Weights of a small transformer language model: width 320, a variant of Adam for these matrices.
Each number is 128 + 32 x the weight over its row's rms, rounded and kept within 0 to 255. Layers, rows and columns count from 0. Numbers have three digits each. The size before them is the row's rms in percent of the matrix's.

# layer 4 MLP up, 1280x320, rms 0.0672, rows 870-976, columns 0-63
109:129160093140136150076152165145157160132098147086107143126186057139078138080139115157080121178105166111148056141195127159140166107109178111199147167137118139115035120170127117115183169060142108
112:155095128102202092157234098128143101124179083090179146116154088122136161137108147139127137152101119133110028164173155105162106135160104115185136119102106229152126141145128101115139097151166084
088:187181124122191162135104192139120133156103047064133124125103096183132137210111131197075162133075079107119108106141120149108164168145139076104123068104102128096131161121047105092150093116113085
090:096116122109118069135199132131108178103138110161147124185129151095115162161060130086148201102114089133107104162121111101129097127140080129110058077145106132160111121112130164108130120116069168
102:148143130061125118109144127106155124221114086091157156169129098174127181091118150146090113157138172181094132136121145206119139142113131144167097125112176166128139107164143154111118096074131145
096:140146067143146132090117178084112130139115114123122157136087077110117128135174149100074132095124144068096086156093182124145165171079105131123136134112111157145169135120116119162095108172142126
096:114173145116126086136092165172070165159197137120177145149179119140126164102075153087120183130102104201140134114112085113064100123103112090132115129181149133111076081223125171145138134081119113
107:176152104144190124084086183114128167149117126113115135188077109107068174139126101146114180125150118136096092209123141100156147123140169110188134102121149189127143080141133160162116173190104094
088:099115114116134134094107121139090182127159082163135215125121049140056126164133139069069119129183132088119114190115123129157166110130107122147068133129083153156153071114078118154156156076154131
113:156158107117134076106147098083085124149110195134163162103102125188138181147113155156114186124099101134098105168092133135065150146166109139095101101133101138152090148164123140101161154109102159
091:170196116167158146129144179094040096193121118112170190105136086165109166174125197104130132132129086148066125174105110193112101157073157126119085125153103172158101137158128167122128142140132103
097:140098151084151082153193130113116113136105127145083136184174141155125143161130138165156143124135055185104126113112127130085132163149127140137087086106124162111149121123165140102141100117171125
097:092085163127072149124151115194103158145157129156149148138083127096117127117116152079136162112127110104107120122093105191175139111123159190111050100110192138183088071160105140124147139084171114
095:150137122090148095108093118135140069138107144080107159109143101152142128156075115148000142087141141205140113141089141188120104133139124156092090141140140120093057115156117099166123156141116098
101:179125116161171117112149146137157127131139083164149138109115093151142124183075149122113210089148097150122104235156140134143141101173115115077058092151156177141132111167110170180141109143099118
090:090154164089126054128131160212072110138158114108186184111124130133145139118113160072130140108145069099142117118143107156112126110164084134097060099143083175111074059186118148118120158123188149
096:191148112117192143117121122165145116179181199060103081145164136172138130124142117139125178114112132150131088118144106153142111129138143086149129077126143202174121163191105143157119146166129101
101:117117153148108142058152141081138133162151112148117189162072161126150124097066179102140143106155131101055098161125118107192132129171128203096081102120185143133161175143172174122153132128157079
099:119158070095139088097160125167086164136122151082143165191138107117105147086133154043112168133133099113153143197162073127164084149160128183121069065165127210161155155207134151197074139121113068
096:168139138071103123127104141131073181144138132092158140143079091144153147168114181142101175048103102143098142161098103164080200192096139134133148135134112153112077132133126148171130111090120072
116:165125148126142052156159115133114151129156096135208117164171086118074169161124136163132149075133116163114075105115150101069145155164111109149133086133138128104165107131071140112117063141183140
103:146168136181190155095122137070103083134175036165115146094106114152122140170112148130092103125099176131094072185114169098134101139113100142196163143189069098080112140097136137131138148125131118
096:161112104062108112141128153102136062155126164081132180059169091228108152106128176134080115117074167113127083142155128136071190133116115130109132155150167116050170078103120123128159097140128076
108:106231074146134169133075152087120111158128160084141121178127082107126166162189114157123153160099133128147120137092095141101199185058086114133121150151183174126114200118111144107170149121143154
097:185188152141125140185123136109134148130075132169124104131184139145099156110154104164140118165131089142071039155131112114156097156145180121146135114142146094148148141162127171123178130101125151
095:202152074096186126197179139091108142163178144130199166126119100176065183100143194128137141124111128180119100153125112148091104190131168091180120105141111145173132111186089153140149064115128145
098:180201150146109108127124151116068136136104108089148142154202122119024161179162196114127160125117071157091122100103112100135137169089141142127141129126134156145148099127104149161142151133170117
102:102130116103089138128150064101127164141123085127166144146149136128175140143153118081123173169183133175112118070147148129141143119103135133132063118097155135147081068110083155141131156113198104
101:218121172115134124128182111148134134127131102158134114128187083200116146157112116160151127156069138197128109173097170106139098097192153092109119098133097105118133127102062094090168110070147142
107:132085081088187124149120139086144139172133123130139125120132164155170141147066139149145137154154100105124093134168162136131096188126151198159099084135083084174129108113123132072197152164163107
104:114141076177148119083141147126122120156158145139185165209153128104100157129039133057097145080149141112136144183109158156149126100095130098136127163143107209146146128111094114100163106153191080
102:175160108126142163128174129166093157195167124034151176160193117110124178088086149095082145117129104158058074098148097185096165130100187138078117115123111133203057091199120148178162126131134119
100:160120090095141111121107080060127082123103080164150146108104084188154125117083228153142138106150063163069115161105103116074150113148106184119125135125149154175107150149154107163113066081130137
109:123171089140138143109092168097126155131138061150162174078085122168127128115102174086076171185116012134145090122095106124153184123116174176100083116154105101142084166121110131159116138161109101
100:155154069211137119120133145141112072142119103102165135156062101154125144162124154126120121094121112127080123149122093143080158191130200156125119048132163169132113113151131120170121136193157085
087:138093075140095106116139112114105144152122154116165135121079142120133138161112134090122199170131062139100134156093132113145134147093123112093076095109120126174131126146192160159127100172140132
098:147129189145096139163148118155116117167154099094163164155170144138057168109128127094124126127135125177149099114100102193157154149128137095167127101117111167107158091135078197168086147133155104
098:192103158208110124163217117100163111165111082156126084142181124149107121132105122128097098095183135185127142123167120134193132138137206134152138147153058094122120101142115138119175111135136133
087:155150122116143125194143107122135160138148061144173143137141108100023133183100196134109181125114109115147158134149096100085125139117126098118116143159095124159109146113096191113109084108082128
107:135124084170117162135157128088121134163100098114154173107121104167118134132134163134137161129127180116093108178067132165116124174127130149223136133149109141079140098158146110093128114114209078
112:151116125121115051165195105168081107143153120098143159140141086136074146140084132134148165114110093121111081123111111085157117166164131151131160093133151155089137111197098148122181132165120125
104:101106155186169092052146135131101091119081169129107100130167099063146144153193142122169185134063119102097139136179070124116147128148114095111092116151125178161097044152138119191062115133137133
089:095158117165123129130128171137048109163155161141134141167069165157099091115224137068077145108157133131081148134103143161100137124083149111153118125149127103193140138165122173144140143061160098
096:144116090070133071182191127137126156150127072098179195143091102155104133159107118161157156094153111112116138116071127125063097179099180164095112074115134121133145172164082160094139132120114148
102:109111163130157093181081061133106128111171140124174110095159083176088108114131180113116174066122145150167119188150199087090134112064123131151150152193116143115097069122073142181179173100103114
106:141128134159156125112160136177170121160120158121175130121139097057109159170100085173106146099113140115107158187096130121136124113086147154122135161167103176098119134129132124158079126183054085
098:163131141150148099136134127110140143148135134149128101167106125112038135098174168137122117132148155150147110125180108143098133148098182104113136170156150133086146141157161221107171078075151111
091:146076158141104118132111087157137107144117104152161130134176147143148143113127166183160104102111165114124087134186133127150095123160181193160136119115129133069157120155103136170152086153121126
071:136160098126156145103170114104099081161112150075159148148104119169072168099102154081088168082214102141147163101107079186106162152127174109151113088144138166101101075169118181151110143059170143
103:170134104141132082118138130135140098174134140073140109134169087100132166174151134159112174103109066173080107168126114147104094193128133148126147061141102173143153140137123167177082073164128105
097:112082097129129148089133101136061127138177102118172190161108109099144145122111088060151122121101103110120140124080110089089128149101151161168124139166112144129147131101195134148150099177138098
068:137173145182158122140173140116138104177094150064161162122154099141100175119103155168123109096196123102133144128158109164134189102126147089108139084149108156103118072150111173169137152125153100
092:121182110082134132114117165165096104121136147112177164124050123192141154108065136171140130141102094073124118156136124116124151137149103125123132058101142137201135078139095147102144154131154096
102:158124093124097132137117089177151161164166160142130130131128145121119152073097127072100143117152154104126132140109095136090146208086150168124093125196127103105139051132131142159164145119174132
101:130120144147181182108148142103136117144144189093135167212147087107109141077151159092141171120093146115074148129125119115152152135120172142163107085136151188121128141126150159155086131176243103
107:144144102135145104107095141127108105156205085157154156139175105098113156095075169131162174117149112114130145170101084118149117167153129171121117159192196218128120140121163135087161127168113095
102:129152123149153030111158148130160150148126093118158104138175153120140161109114138155156137154113126114126105145099101160120147144111183150096123178121162141060141157122134164112086113154153131
106:142202093113151085084128086106122166134157115119122122164146108138132192121168132118078176171109136142118107211097115108160078115084123142159115120154150158127052133158129187104150167180128147
105:090085101132133122110101070124134123155124154093145118164175123193105151203143185116100178146129123145109104175099141159110163152126125158135126107148110126159096075118101117142146174117181128
107:151234100141147143106123143165095109110099120121135144148122079140142142179171117161078137139085116158147045132121146179102147144098089112138120087167174149087138115125128172112173140093130106
092:113081127126192160185120120047108138149110099095122128160104060156137157125159166171086165099105150160073124099147105172065155167124107146139147110104124182136100113154096148167138069128190171
101:203112076115174121118116069116106111140092075163138115111141078185131147142136145193155132066113120139139113124151134132093131113155194171135120132136085150144059133136094117142146102150106134
105:163132134180116149141180170145081144125150094089171165098185102161112113166134167147142148161053085112149127131154104056110079109151165113099140100096164121111124082140098125162138077152095076
111:141132108142187092171179144101128090157126114090128152137092109154097170114157151138096158145149099180081121152142107126094117148066144151147158133138138124163127074194144149146142127164186160
106:195121120092129093119205144145080117130128087074150186159128087158090139111132146089112097108085116131095113152131062186118114196171190084147130086177174169152113123182114178117136109165138106
090:172126137157137093108173144152104153192158099101167189172105148122111183131138172072079137091115103115067107152107173152124108162166150150151129132115122155170140105217074126201123063171113123
099:154184098177171078125149142102083135163169115086141188150122073192099177113119131124101132129125088144109089110155087119134131171152191126121126124141166172118102161163019140114139092150160138
107:109150079099142147123099178121143071183095115084149129129159093166118141100090150105123121161101129161115171111126141151095142174077097117188137134194112131128095135130116132136141122181143134
090:128176062136132114168129132111089107176160142112172162114100126114153174149097179133100120120134130151140081153143123155111099138145122178152129097132139134088068119173095106124196091130099170
123:131138091162137114117168103141079137170197146072106128092163085164155146138083114165104112130152070167122145140132121104076120169102111128108098171121149132087143101133160092210155165133170111
107:224095172095124128137172114161134125125165146107127191132168099122084148098094103096137185096096159224110126120109075095123108131183205120092125103153092102148133095146103142133132094169154127
112:160156113150137112148153109142091171132093084106163141118104081133107151131128136141102136075162137136063136119093089158101125188121211174137108122141125177128060157190042164124113125151089125
089:124151160139133156100094199157078114150137167110106166135119158111087123134079148042163141121133117129077190092066147123216170076059107108134093107172154127146149084151178145188131167147149132
080:168126131091141147132150135142088115127092159112149168091151098152048139176128173157138158100156091143086104105081082154077116143172164133198145103158165117060121087160150166153098110087132112
105:116133105108120091112194125158084190109139107144164182150126127132131150127181133090190141087117120169116145175083168156149157131083126142098121149103138207133170140137157129185141114144124115
099:163147122151153171162148142119099138134105150150123138168130124131121112138110117148072154118052126163115122138095180155145116126043105126128145155142093134158135156140118126155173074101068160
085:149165082159130095098089105157136128151096145023144120122091144124127161172159131104171222077141072137121156119127135176160170148133111093104159035133165149123131118111058082169062124114093082
090:138163106159101102088113110083133117132124152168123117149067093170089122079146158104120094174075106147118075078115111103100125138083112204147105141214140117143155157140158192125108086108149113
095:153172126123164074127143097076105102164157124071202147128080106187127167125110158119117182165147123129119117158157129152063149159133168171117086089153142137154139099171105143098144114141127122
101:195131098073137051118085182116160169150127109130131142145123067146152153138135189138119166146146094173106115147122083199049114116128149141121133147182173197128081108119144141129118059118100122
110:173189117139120126123119135073146126156166129141131132187113142132127120094112127105090179152150127190105117146130145121131115141127113128158098129152177133176137084134147128112139112130133063
100:100139135124198144135163153137125136099126089127153126113146096163096129121124161128067132103139168134137128149144146147086147157088097133155110110131098141131091148138087135121123120088109125
099:126202156149187091114175150152113082150140162081147132182183070112113172144161158119119145128094119167068155167129119132117103176096138097141101096154158166116181071149149175160118114163141144
103:146152063177098115183110110139138107189123160055166126123098097105086142169083146103083164096160121126148129133105138105134175160073110114122184083179134141111118095134067136146102124133084131
095:079129108188131119150084193094106112156120148105138137173078089147155122149106139117098145190101157132177128104147170101147139135095134142140097049148193139112094074191177155146144156159157152
095:151088163074139131181125056144170164154125126123140121141098136176136156108142160117124130123170159160110096138143093179140159087126215147129118090127162129173173078192106127112130136144131136
098:131164191173089074110152135153110099145158125152118148217067114132107133140161105121140143086080056138059110133186081091164104102106097111061148100134135160137139198179137209173144126073111128
092:131196150178161128199155132145100132160188116113238147117098132136100188129127189125155122100128064139075138117103108113147166231101176197160125090126101134188166082168105161072103111132155171
101:124151157139161125157131137127109099176198160099181139146183074148096159152114153124103131137111097154108083073136134120136160170100144086133093144108120137176099142200119133179200128142178068
092:133118093153096145083142112014113154118218072146136152163049070117125109125077171105141185146153133131098056159165126131145160129114101131073114130154076122172142082111135156138126122126122080
098:118087162085130150101128143087099115169131093078163225165175097152147155086134191089138116144125115147044122152078106151116155149116114189187123169139173171141085079141127178164115116154130144
099:122131102207093158139156121074156162137117113151131132146135089129170109113154146100124209141143130199117095113115165158152115156053160120134098121195155111118139135096147177140136154082162134
106:178163127130160135047099141118091101154134080140192187117185116185117160168120121106133090105146040187099138106093151127114192149174166090112088141111124085107137131104067139117175123123139153
096:127129084129239081106141112104129111131140113128122167113147087137141157103128165116154144126156103145110156118139115118125170123139124104112157108137172158146115130121123177159119136151116169
099:161137121116164029140150148116144083224112145121155190183147130128123177074196146112155176125111092158053090116172108106151181185135150143135116146154092130154118102224141182092129134169187143
104:128125101099132091164114121148073108122117186108157148103133108195079173145165132139106136150088136190107103156107158168085125180107143131152107075135156139126118146184078149142191120100128114
096:145192144113106109145079118094094152158150157124166136114133117147087170167176157176052141128159149149043142167141141179132116156132094109073113052164093146160111082170166161114152124082139166
073:139122148083179137169122161126134142161092143093129142097184118171082173115140183159109119082164111163153126115164068155134155091140141078114117108160164129096121119166110172202161121102135179
096:128140101131126103121118120061075096154137132128141169136090144143192140102110173085161105163127144108114125178040150181157176167114109155129102171120200098201145161123127137132142144144125157
094:135123156108166119107140182145060090183132073110176132165184124136124153141096137118125110158139029114102097080176094127120115156105106065116149166112112127174129171138129139142208168159155051
099:135151132114150093135161121144075153154152160127161136184104129138080112098167159125159147143109071151167124157120118134106073158163148150133183123139157159164099122167127123115118102119110134
099:158124148185151118146145110146146143151177166145154115155122095088079132139100115151126202122188152086139097097188144116123149105160192076086112086113089125129166112123087118123115136140195060
102:140138143081123172088153184088118174183132140097182201126109111125131149113133146120139129128118115155103079108122088202138154166086183125158090130154099123161089123169132154121148098078120070
106:140117136071168130096154155117093121161141104054132156170114131133092191125154159111132152101160117185035154133146125120153160142166162143159134104125063179196081164205097147103071151127173044
097:186143088076159108163089124143136131150139111149121122109176132184129164166112119127095127084196109095152057203129161132122111092106182179112112108150145102095103055137159144125182137156104133
099:091132097172121151169182098148139096119095177108132130123125149159153126148064119134096154156135143099156126135053135184082129149077126162144120166099144109120133094131097077129180141139160132
103:124219133092138111128115100171089112173190127123169158154131136136099139142123121077089159144158085124141087063114156102129139125116142143106070114164101105163135122123101166064164197066168147
# layer 4 MLP down (transposed), 1280x320, rms 0.062, rows 870-976, columns 0-63
094:034148059103099093126120135115168136172103124125187101139135153123097164108098135160150198168183095111109141162078075135104161130147147124121163109117103123094151148123129147205091145174163144
108:083084120112159117089106150197154126134165137123137092106180116052138146135174114127062155172102085155128126102116128143173146131109127129194138173095128145175116123128141110122137149169106106
087:140118166115087142063097101102171077159076119124158139140130136103124079069098155108119106123093155097159159114082161164192094094152119136127113164116120171100130094139122127066125133098087210
083:170167114142146183162091154132111115118091121108081084071151120132131109178140144186099106137168170093155141059101158153110132133127160087137180143097168135054141168090125166123140153128119177
122:113110118106179142109103124097140140169135148201111174134136146108136089074155162074116106144141116098097125126208142117123113120160126161138083131130106132161166141121094159117145177071095157
090:065072103129132178164094097112129188149104131136101067157082100079089174117121071152146194116130188106109130132136098216049082081147167133105144098169144146103098137123125180122151154149119157
089:124122115140133099188127160150141109177161080134185123109113109117135125176107070132140136059171111137122119115119154079168133121149115128156115131127126138150125144145074097165089075154054091
100:108147087153097138094196095158147128047138110106162130140163102158127196151182123101110099137098092062168122130148170172169122184122102097041128086128117255100097149135142125131116084110146115
086:171138134162124165152124120104173084147080109181113067137118164119122099127152064129151103155144154153153093125069096081147061140124181086119162143165182153091177130140166116134146089150065135
125:096128118130244107118136150147113123113099162090123104091055054134104171214087149149099150138173090078102130177106119122072136108096167134146140073137074196159153122115177116115123160140115157
095:130093074139102120130140138145123146091106132158120134162133101109113125066130127113099116085131096117092125093118121077098085117105139067119109133120138147147160163141152160113132045129111108
093:096090113145126132206141138090135111154148109134088058135146191129084134086136123100147215200161158102129106139080139108151117111077116159087169073168143130136123107122111138101126174135114127
077:072186139070129083075152156056136130129108111110097119175137139129140122140156123130123123167139114133149123187120194118103180116147124132107152094062120129190173113153188193120109117121126125
082:113126062103116149148170166142143113110063116095144124167130177149052118175141117111178098110105125133144155117133133116135112167095167132096169131094065124068129135098166133152157118168085176
099:119180185123137095178158139162182152127174134166128168167177082063108130122090144100066100098142175109114150105122157150103113139080081096106177110147087087099136095119152180156144084108104091
087:123109118137083109103119109120152155095136098169089134137167146160116126094156087121107041149155135097158155096103107107083139154117155164153145151102133173171146158086107130177126133161140140
080:126178104108143123070173148165120101079068112104139167110106139122143142126202125106160125199121102085098175139095158103129205180184138104131096133165126159127133153129149122170098143124137077
090:212169124073125161068102055093141117107116162138163095188162172158074106119134105114106167171127163082129164123036117124118157144157132127083127160089109192117133179070164083178175118112058100
094:167154115097130136072201107110160122102124154133100131125098048075122136173080098129132120152146101145146070079141187068127129115147122121158143152142148182136118139160107102142118115091140135
110:184129142126154146113159140153087141125129110174148115142152120135074195103118104169076156101103128170103138143114155150091190109182118107133090106144139207090175093143125169143125159143139080
125:146132145074103101088104109107066155151186148129118143100167116101135092123087132076131117153128111155125089096117124144111118150135209181073198138110176062106133152138125114099140153139132120
104:137130105149126197148117094160149138131166120135097132143106107101102066059170102126080099125057122115121124165140118128158113103074112110064111098129144117142112134147107137192179130099091123
097:083042209079117118176178125159094131106102096076114137163165157109115112127025117147158126144126151138126110127086127199148099149102082176090154108082157121097137090130191177106102154181145174
105:110124112131154101159162120117066175207140064101183066105131133141062114162173153216146175157119153148212133120111066111102133133097102154110137126134097085109137100122117103157134143096134144
078:113177121083189126060101132080111153117113085135123113096111105165115163148145171108082144127093099126113104160074181086114139084129103122192141149106133112104219072109186099134100087145090129
147:166088171154106161090171124180123125180116152170154127100141140140136120070159135160194148151105099090112191124168127153093138119169166097130110096120170130125133107091112110145168141168134041
104:157095148132131085094130157095060146120131129088154124198174127143080157082139126117119193112144137143103110120146128134090133157107118102142091123145103153116125132144167173140134112156178089
093:140138131143157115121136129115106129121130092144096141140182157157127170145136188135098103149119158130119161051100120140062118132156114132092149178080112150156130153228066114094114095092134112
094:114111132098064189130157110152133134150142135133130117094061158110090144075085106075168092150138155124142168151108118141131114150158155114111114186145128140127106107169070130123105142129171125
099:129099121118156145130144083133138090066127122129176137113112052139074098103083203127072098096141106112199145185133141137117140164081159103139181039126153162129118140145083083081157148139159142
121:125114135111132115143156159093134073114096114149150166111151108111097128064136128176097196071070083147141135122148164133119100120124117145114143090135171169133160093181118129146088119122140185
117:120149148169178108143088134132122150159113083144185130095136084152108145141125101135133129085153088113116183135154106168155118121151138163201106072125096187139149143148134219089089068160136103
090:134161101146085093122107092161153141148115157149118163102137135101121127090133154080116100143106100150087123121140221120189185126113116145118142190115099170156135158071157182109131137150145082
104:068107133113107143096144154206117149055130171122141177084142138086150202155110112092068085180053133120149155131151185113086183131114180094146124140166112180118117141093097069151088174043128141
118:136126102104141188132132089171114131109146127162126152147134095227094054132191128163150128165106133086125130160153102105098074083172120069156166114081133124131112105108151117078151144143228085
082:067109173166128143114087105135135115151179067092159170144131108189077147083131138160163037137156106156127124109170123100093144083122154105134160158119154122140202104127159138153133167119140156
125:127103138187165120169146176155142149182095121159186166129109091104097094092118127171135112124127174130130132085110108141120134080127127094125114156120146111127164131120140134127160098161101139
091:125089097167123135168092129205164155114072165108121146191150114159121159151131152141141101064107170130142085119139108119078085117116153139134163098114130192175157116175116167142157168087131139
081:145138120115142151118120110119117173156042095074112102140120125099127126152200080225204138105094125141113110120130123073134121082167139103145171128049143094113105196123131127123143121212155153
127:177118106116100152173142151086144129128098128140140144114158109150071127124129122163137167126125112125140144120153109177137096159118133152111162170156143129136186112157119197099128096103129133
095:080041123105097103112095183133120107096138099097154131158138141171092164126117098115100136141148100193076152136117084142121108164124074148120153160146146167125166103114154088151166106067096125
082:105148156176123101096120127117150093135175136117133099187104114139116128131196200118164101089158062118134160148189122089144155112185161119081159074102142166199166156097103156146129120094121101
089:116136092140142073169122061162127162109146099089114111127210135078139170143072131112127103082096096124165064123137147114130071135149081161082119099143161137089114142145114126092113139150134132
106:144062136137122127129144157103141102074193106139103113183090129120112087144119163118168142073137137184114131095184077097141112167115126184100079119143117164174138100175119125132121138126158076
101:122159129182111156108122113103160153093144136174070134151154135069093086079213126145121072135166111168115116149085110171152087079091139113079105151128141133158154099102168191067195076122088178
096:164099101158084123130127130110104110126118143091136087121158107174140169132164213118059089111101110129134152081109159153134118125176090158129140151046116110175134145096103169128165158116135132
092:161111130168170102174179090171178123139065090135159053094092123129142136116111113138136109125140120108145134094151118136087161122140168096190141151125122188077155143107133088150043163147212120
084:131196132145172119084110150122152128142123140135071097101108161052124134061095187126132092165152175141130146075141072147183143139140137121116134122105096149138131128046152179127141151152136189
067:142156164122174143145167160094096106182126112126184189139147091153098206123108203130101119080164080149129152095166101161100133123146161114147112103160124163099147074163117192164133156118161125
084:133145157053096131071084089078120081172113107109171119128122095173137142174118123077082155160176167122103089073101099167162105114076133116133124173131138085080107093126160165179080170131099083
095:138078113164079130081148139113164116202142138114174147136140149093127149142150118111149167077108081069155153122074103133160112073092138143087122161090083145173101149137132091125114111107066110
068:161137157104163136136126169082099104210118168074175173122155105148117224122091162133092135064188104153102159105167116142109137129145160096123137088138131142116110082224119138158127124136169120
085:094159133096105155135085120152173077124095161194118108117123145092170088091175151144166148104128128113153115115150152133086150142117138094170114121102148182095102195095099070084186102146110120
100:143129145180143106088129156139108101184124127084130161196115098168129095171132110164102125103157142071123151148138137194071144163125084135127122139047137215133086164110120184184125124098107150
102:158150114156133138118164137172081136181107105131170167156121069146087139112152120122145204146151095158166129059116128136084104185153169086102102133133147201095126095122193139117132125160166080
101:145176129215096155173136208146098123155121071135090140127137147113079149077120126158132149142114158132095126139149158144144119147191137141071113147098094161105087144111115162070177135111114138
094:083135112074117143129112060109119093171177135117146100162144161127138067063095195139147196150144143145141117165124144107116159115170131172094098127162129107110126083070164209126082144129137098
086:088088147084145139137189087176127174139100124112122166086126168184109141100066163108138091146138133095145134111178145154124135131156143146084127165121099112196093099117146187125122146130112176
083:139126144159073125158142103154134119141120172103061188137117107076136159137146160135067131174092133116143129081122142193074149106140155135119160058169111128166126089145129100192143096142174118
106:147118104141106133093158057146109150182136158076138126147053173133108191089178169086158116129170130100152122137198117119173090125080087191137123123126080082108152109124140142127097113086082181
103:148098178127155112158129161134141200136097143129142138191132114154156169115152081182163143053150123128085123074126109176104109144139150136112107095114177164094122108162124174103090114082116087
095:136082164079201150089126114139143165134120124162121074152065118147128015149110109050099125142090107139077130174119140158109148047144096119132160137128157117154096101151082147158143117139150088
098:165086085157136142157165100107145165129141088133115110181118118152147125103099106162124091130149204100166137204084095162121127204138119116149122199162176152142093157107158153146124182071106146
122:137101168132144142137098120097076100134133142169050084187149162126115120108117108085165107108089069106115102017137117151147116101154102172127120126145117094117134127117113143156145148040163100
126:162057181118117118185117110086178144130147114106151119065094128143148112069161132103107103099153132138133195135155052127144119150151149124089196148146142127160119139165102207143080093109157189
100:124089084138128086118162126126192150112115160129172149130107109114105147089111093169134208115154160143159186160129136148074110172103161108118096105156171167104143143157103167150060118130171148
133:148148083191092173137095130159147115159140149152080093117094122123151100160158122124171150132119123158065071124094176129110094106089090130160130113089184105093120109093222099103194125141073095
107:153091115142146139108109116150187177116084124171112125116154134121167127140143141103141060103119114172139159157008177093123127108131102129136165123112117159148187147116155128162120122092169079
110:167099111192144152204117142107127109125113070135183098151156064077137129159167155134155170114112077171116094137128073136137121147089132172094133125128141151094141118131151186143096103195097106
119:112068180160118154122099138093142070070164102139109120127127157126117140165143137150144112086133111084144111165175117111109108138103166121090084185200137135138164129107128081136136126108149143
098:144111153127128087148122126134148117113166157103059142117117111115107150140118142148097152074125128160100117160213141051116078108133134118069176161098111116107086146073166166152141036149172198
124:145075145144172115115118147144127105140118113164197140139137059122092169057119162102107155072094089188136075126148146203142162131139169127124112182171166184135157127137111153091100079148122127
081:134139079149136086132095097056099155183059065162158181100120158134134189151108177176040085152087123127146058155104140156146109125138167182106203125154153109094156167113164119135156124122138122
076:185085125111152139145157156147120132146098129113156171125130058143062171104140204165128133081146135139173115086111109173100141123145164106147133123163160126087140078181138173129159157108147109
098:087095081136097116108092103136174096070086173121059118180098139151162121140127127138111098050079132117135174107121147180103130122087149091167113116115174101164169142177104143175129087137160120
084:172093077134126155144179107123116112166102133158137132180125187133136129142101147161117126164140132162079153113176130106148127066086141136117130186089126150141078056144133144124121116119141104
065:151091119113109112099170120177157137111076122125150105195152109107094119116162132181121073172121173136147117177162149158096131118128106148133149189154126168142134154150128119101171143107112099
081:107123101113097167119136185118107142116155164122076140146107130094144071114166129131087095085132164103120089159173091108095110128166092128113181111094113124198150131183168099115137124124141133
096:164142113161158129113116119153127127132131098115121155148147123147135095198143147164152148123158135160160145145050143132136128128099085183186175141140185140093137111131179124089175155142089132
085:128095104146124181111180098077108141140090124105093051116150190100109108164175140104115238090160132127084138140192104112149091114134098164133118100122211156111189165082164102091156159105176150
094:067140134123080149108175183076118106128165153054186149117164182130089174105137067178121049091140117117095113097123065090109110143155070127082095190077114121177136106140131121141158135167151111
092:150128109074147090152100181114199077121096123124114096111169107149130120123090141122089122148101172169147174137125141136115140130129104074145155087109089127133088148072141095139145108093107102
111:164133096147153112155153150133153098068146085136138147156154068113121091095195117115153176079116094129096141160111106096123076123093141106138110103128114206119127138087137131092135114104147104
099:177127162184118133152119134095097136146099106107100208131120075117136148169133106097105124135137115146073158114161084143106122153081158142130166139111084078210059158105109102084121185068125128
089:105125104088134082153184122113087136080085141085127077203133124163137120131183139093074069113123074160154083118099138129094092121187103141105179108136125128073140160096093195114077144093123077
084:134143171101070204196078121167177163123130170143153151148116132104122133123202136161108128175115094117104158121157104170096107053079108179101111182136110092180138115117163074126094113188162119
082:105083090123156142201124094125163086161107153160112139167123131117123124107099173119143097146156174146166164135102106113120097121183131164102163200112136129117126133073145154161065154132069147
110:131101206088163109091131150105145107137091172164106164154135125122121148112117096101119137157166101077079165051115077096138147108125089129107153125153092099102156078166147078128109120131122114
128:162113118113155174133184156147172139128203118111132119128176190085096154109145089113160165070152077142146134122102144127230160107150144162124117118135153180131140082152175156167075147144147122
084:155107197056101125154128128192110156118132086109090117132119145126145131079126116112090066139105172074139129114173141116154110142121155141105149100094185134113143134158188134146163138110154165
125:167009141146100187142173095120149127147073139116170147120065096135111115097125148118109151106116078080187123094189122197099207154159153065072136146128147171104109136140103143161113115095155131
099:126135138084194208139100114130159142133131098091054104127137146149115121170122157178132101139154112085130133109110122104070117129163078116151107130093102112200115135096119097071082148154185175
108:172134100102118166121091100146141097157137137109149163138145176128191075192147088166136097157133123175164130057071145105175165142122105089136088138130151128086137073042113128135127184116129119
093:157108199148170110153142134115090118107114150109094184113155054189165178147068146120143105150108071143088128105131112133076130074157160113117135086152150105137074150126101156090112090195096086
121:155150142164132178188103127063139152152082104127131178161182157189161109102183112134145151105174070149143130106130114128155179154118095168164126140107121131141140076122096130130141098102135109
151:112155096129109095129103106093124152131117069074162070151107109178167166176113147098051069132159155102199125148102137164146163145063167130095182165130066119092136126104089135103081144102118145
077:083147115129114100156147176117076104105170104137086100130165127136145080078176115103151133185149122107206174197147110128124130114110155107160110171085161213149146124118132122106113105093121086
065:159147168124134138116140167090076142136116163115211116146187091144080202118137157120096118089157093184169119160150097169088144109148154112145121160147137122149105103213085129145136117111174114
087:110116122154201130140143133171143125135139144139165137148127078141084126106126144186184132137098132109153115137129114082187126156085093132108133128107113133150091128104124130146119124115170105
104:107151160065135157113114183137074138126105141099164179136193086211096209083134187179095120061129074152119131140121123182131109135170099118132117148098065173126108115170153178151129135141134116
075:105149170158122126121115143169150162090101118087137132158194069129056184140138114149113145154113116089146095128061115135097090150129149167110159194117113130115186113138150142088106115073107149
082:088144058107166132124101120111105133149108073157144101168076170161164137103201123152119139170202115168091112126061181095195179116167091118163167128057147086135182156145151098075130127165114164
121:172114140148135212196180197108070175161134074124161127145099038138094158079118160096073184110117091132110133137182082156118134144102155100108157170126138168117133099144127197119177129112129082
101:137161055087153140119086132082149109169108133172180140155173123163131128130134133097143134143109156113140147078165137058136062131155082199204161135127104131100142146089128086035134117164142144
083:085107122135091127125130099182139120106141100102122062131156166115071179088162113170116138115124125151097153101122130081151145127105072121141154162123143090162151069102137160152149144160101082
091:135136150095096116124113094142134159103107191099177133143110169103155113136092159162100124108123143068160128150121121146094109133140162129125096102116112138126102162236107167132098171121099171
095:148129120104132153145154157101056181125141089162156106128148134154071150174141067142064096164146138116180112175140163137200145099123118089202139146123081167073134067135125068109153172095084097